config.toml
n_layer = 8
d_model = 320
n_head = 5
n_kv_head = 5
head_dim = 64
d_mlp = 1280
vocab_size = 8192
activation = "squared_relu"
norm = "rmsnorm"
norm_place = "pre"
norm_eps = 1e-06
positions = "rope"
rope_base = 10000.0
rope_fraction = 1.0
qk_norm = true
attn_scale = 0.169
bias = "none"
tie_embeddings = false
parallel_block = false
extras = ["capped logits"]
init = "orth"
init_std_qkv = 0.0283
init_std_o = 0.0
init_std_up = 0.0283
init_std_down = 0.0
optimizer = "soap_variant"
lr = 0.00359
lr_mult_qkv = 0.4
beta1 = 0.95
beta2 = 0.99
lr_head = 0.00907
warmup_steps = 127
schedule = "wsd"
decay_fraction = 0.663
decay_shape = "linear"
final_lr_fraction = 0.05
batch_tokens = 131072
seq_len = 512
doc_mask = false
train_tokens = 293100000
steps = 2237
dataset = "wikipedia_en"
Each number is 128 + 24 x the weight over the matrix's rms, rounded and kept within 0 to 255. Layers, rows and columns count from 0.

# layer 2 MLP down (transposed), 1280x320, rms 0.0833, rows 867-877, columns 128-191
[[150 113 151  92 149 100 195 113  89 122 113 108  96 149 122  74 181 159 110 138 167 185 135 111 133 150 125  97  98 111 140 148 137  88 105 139 127 109 158 133 139  99 132 151 136 139 122 133 146 113 147 138  78 182 153 108 124 118 140 169 156 146 152 120]
 [136 111 145 110 138 112 100 153 119 150 115 135 128 159 111 160 171 123 146 121 105 179 125 142 146 124 163 115  90 126 123 164 120 116 146 155 139 154  71 130 122 113  95 113  92 100  84 107 144 118 138 160 135 112 157 114  96 106 150 138 137 136 119 114]
 [126 126 171 146 106 132 112 130 120 115 110  78 146 123 148 103 133 122  78  70 136 104 159 123 161  82 106 125 131 139 152 123 112 115 142 185 106  92 138 147 123 132 164 152 133 120 109 107 112 145 123 141 101 143 126 119 114 152 109 165  90 162 112 109]
 [114 138 138  88 125 123  75  95 118 141  96  79 165 117 159 150  58 136 104 151 115  84 161 106 112 115 126 120 156 117 141 154 119  99 147 147 157 123 154 124 115 194 123 159 111 136 118 108 135 134  68 120 108 145 132 101 139 120 115 144 150 135 103 152]
 [119 120 105 180 116 131 126 114 128 135 121 151  94  89 170 141 142 116 119 117 116 169 126 129 118 144 145 145 136 144 147 120  95 168 146 118  90 105 104 110  88 124 106 125 145 117 141 101 120 131 150 130 105  88 133 145 135  85 160 120 142 168  97 158]
 [143 106 103 141 146 139 155 140 193  95 204 101 107 103 122 117 172  61 118 120 132 109 143 109 152 117 156 153 146 166 102  77  94 117 150  90 146 209  99 137 131 119 163  78 148 130 109 107 129 124 134 167 128 129  95 184 170 143 153 105  84  62  99  81]
 [113 119 149 101 109 105 117 115 114 102 115 144 133  90 122 123 169 135 107 142 148 142 151 117 145 134 167 120 127 101 118 125 108  96 134 147 116 154 127 116 122 126 138 133 152  88  99 105 102 118  82 147 132 121 123 126 123 122 104 118 173 121 146 158]
 [ 56 134 125  80 108 104  95 108  56 128 108 105 143 149 100 116 121 143 144 117 127 117 143 131 100 119 146 176 111 129 131 150 129 113 109 150 121 122 142 103 153 118 125 134 135  93  79 138 128 121  97 147 145 102 141 153 129 144 141 134 190 116 120 157]
 [119 134 157  93 153 181 127 109 123 149 142 123 136 141 126 103 140 108  84 145 150 129 132 162 147 103 108 141 129 129 146 123  94 150  70 128 137 151 161 153 124 109 130 132 122 136 106 107 132 133 152 173  96 104  98 140 130 114 108 131 171 104 117 115]
 [136 114 176 132 106 165 158 145 159 159  93 123 189 151 100 106 156 125 149 115 155 125 116 150 185 110 136 156 155 114 111  99 109 144 119 147 117 146 112 120 116 121  91 125 129 129 115 108 111  94 107 119 127 153 127 125  39  77 130 141 235 113 100 137]
 [110 104 129  87 111  94 113 148 130 126 101 138 141 129 123  77 156 154 110 112 140 119 122 105 133 175 181 169  98 100 115 122 162 111 137 131 139 176 139 131 149  99 139 131 146 124 154 127 135 155 127 128 122 169 157 121 134 121  75 139 187 136  94 120]]
# layer 2 MLP up, 1280x320, rms 0.093, rows 868-877, columns 128-191
[[161 116 111 129 118 148 129  67 124 152 132 124 167  93 111 163 153 148 137 118  90  92 112 162 125 101 107 114 143 143 155  92 160 139 149 153 128 140  96 126  85 102 156 115 144 112 112 111 136 109 116 126 127 127 114 102 134 116 102 139 143 118 131 128]
 [110 128 148 113 122 166 136 118 182 113 139 125 153 129 143 131 128 143 104 150 128 126 137 164 154 154 191 111 145 154 127 118 123 145 101 131  86 114 136 159  93  85 127 153 138 139 102 118 140 142 133 107 136 108 123  83 135 108 148 115 121 110  89 111]
 [136 115 124 121 151  99 109 141 167 161 134 131 187 145 125 147 173 126 120 118 106 124 152 104 116 154 158 109  97 138 106 127 164 134  84  97 105 121 121 113 100 141 160 141 115 111 109 125 162 117 138 105  64 124  96  85 152 142 139 140  83 130 118 124]
 [134 144 119 133 142 130  91 106 115  68 153 196 110 134 159 109 106 106 157 127 166 130 138 163 142 146 109  93 122 132 129 139 157 160  97 131 173 113 127 137 129  92 148 122 152 139  95 157 108 116 100  79 133 128 151 172 112 126 161 101 139 158 127 166]
 [129 154 131 104 152 188 155  98 137 145 142  79 119 143  99 148 173 122 146 149 103 114 105 131  74 127  76 112 108  87 117 147 120 140 161 100 127 151 141 132 151  88 121 145 131 116 123  73 151 115 141 119 125 132 161 130 146 184  99  76 113 137 127 105]
 [114 120 116 183 137  88 145 111  93  92 123 131 118 125 110 205 141 130 130 138  99 121 145 127 136 180 113  86 136 139 126  89 140 135 139 101 163 138 106 136 166 102 135 111 170 126 134 114 131 126 141 171 141 103 107 108 112 156 172 133 131 134 101 108]
 [169 130 124 123 124 123 107 118 169 129 120 131 135 135 150 115 140 156 108 115 133 131 157 123 119 118 107 112 136 152 163 142 135 114 135 159 137 154 119 138 113 133 185 109 141 100 136  78 115 110 131 105 146 156  92 128 171 142 124 147 153 111 124  76]
 [166 152 110 153  96 120 122 120 139 141 157 159 160 145  84  96 102 121 111 113 134 132 138 140 141 153 126 140 123 107 100 109 137 100 150 119  96 130 140 127 101 125 113 118 116  87 170 120 155 166 102 150 121 103 113 138 179 133 123  93 155 123 165 147]
 [142 132 111 126 128 109 169 141 115 105  99 129 160 124 143 158 107 135 101 174 149 129 163 114 115 146 114 128 135 137 144 114 154 108 103 146 117 126 149 145  96 123 128 102 154 119 122 133 125 142 142 133 144 134  83 132 102 100 139 108 126 100 118 115]
 [138 165 128 179 124 140 136 129 140 135 190 152 133 138 105 161 110 120 138  76 158 117  81 149 121 148 131  86 170 113 183 136 123 197 102 138 132 150 146 158 132 101 100 129 117 104 121 134 119 133 133 149 128 120  90 115 121 122 174 169 106  94 111 148]]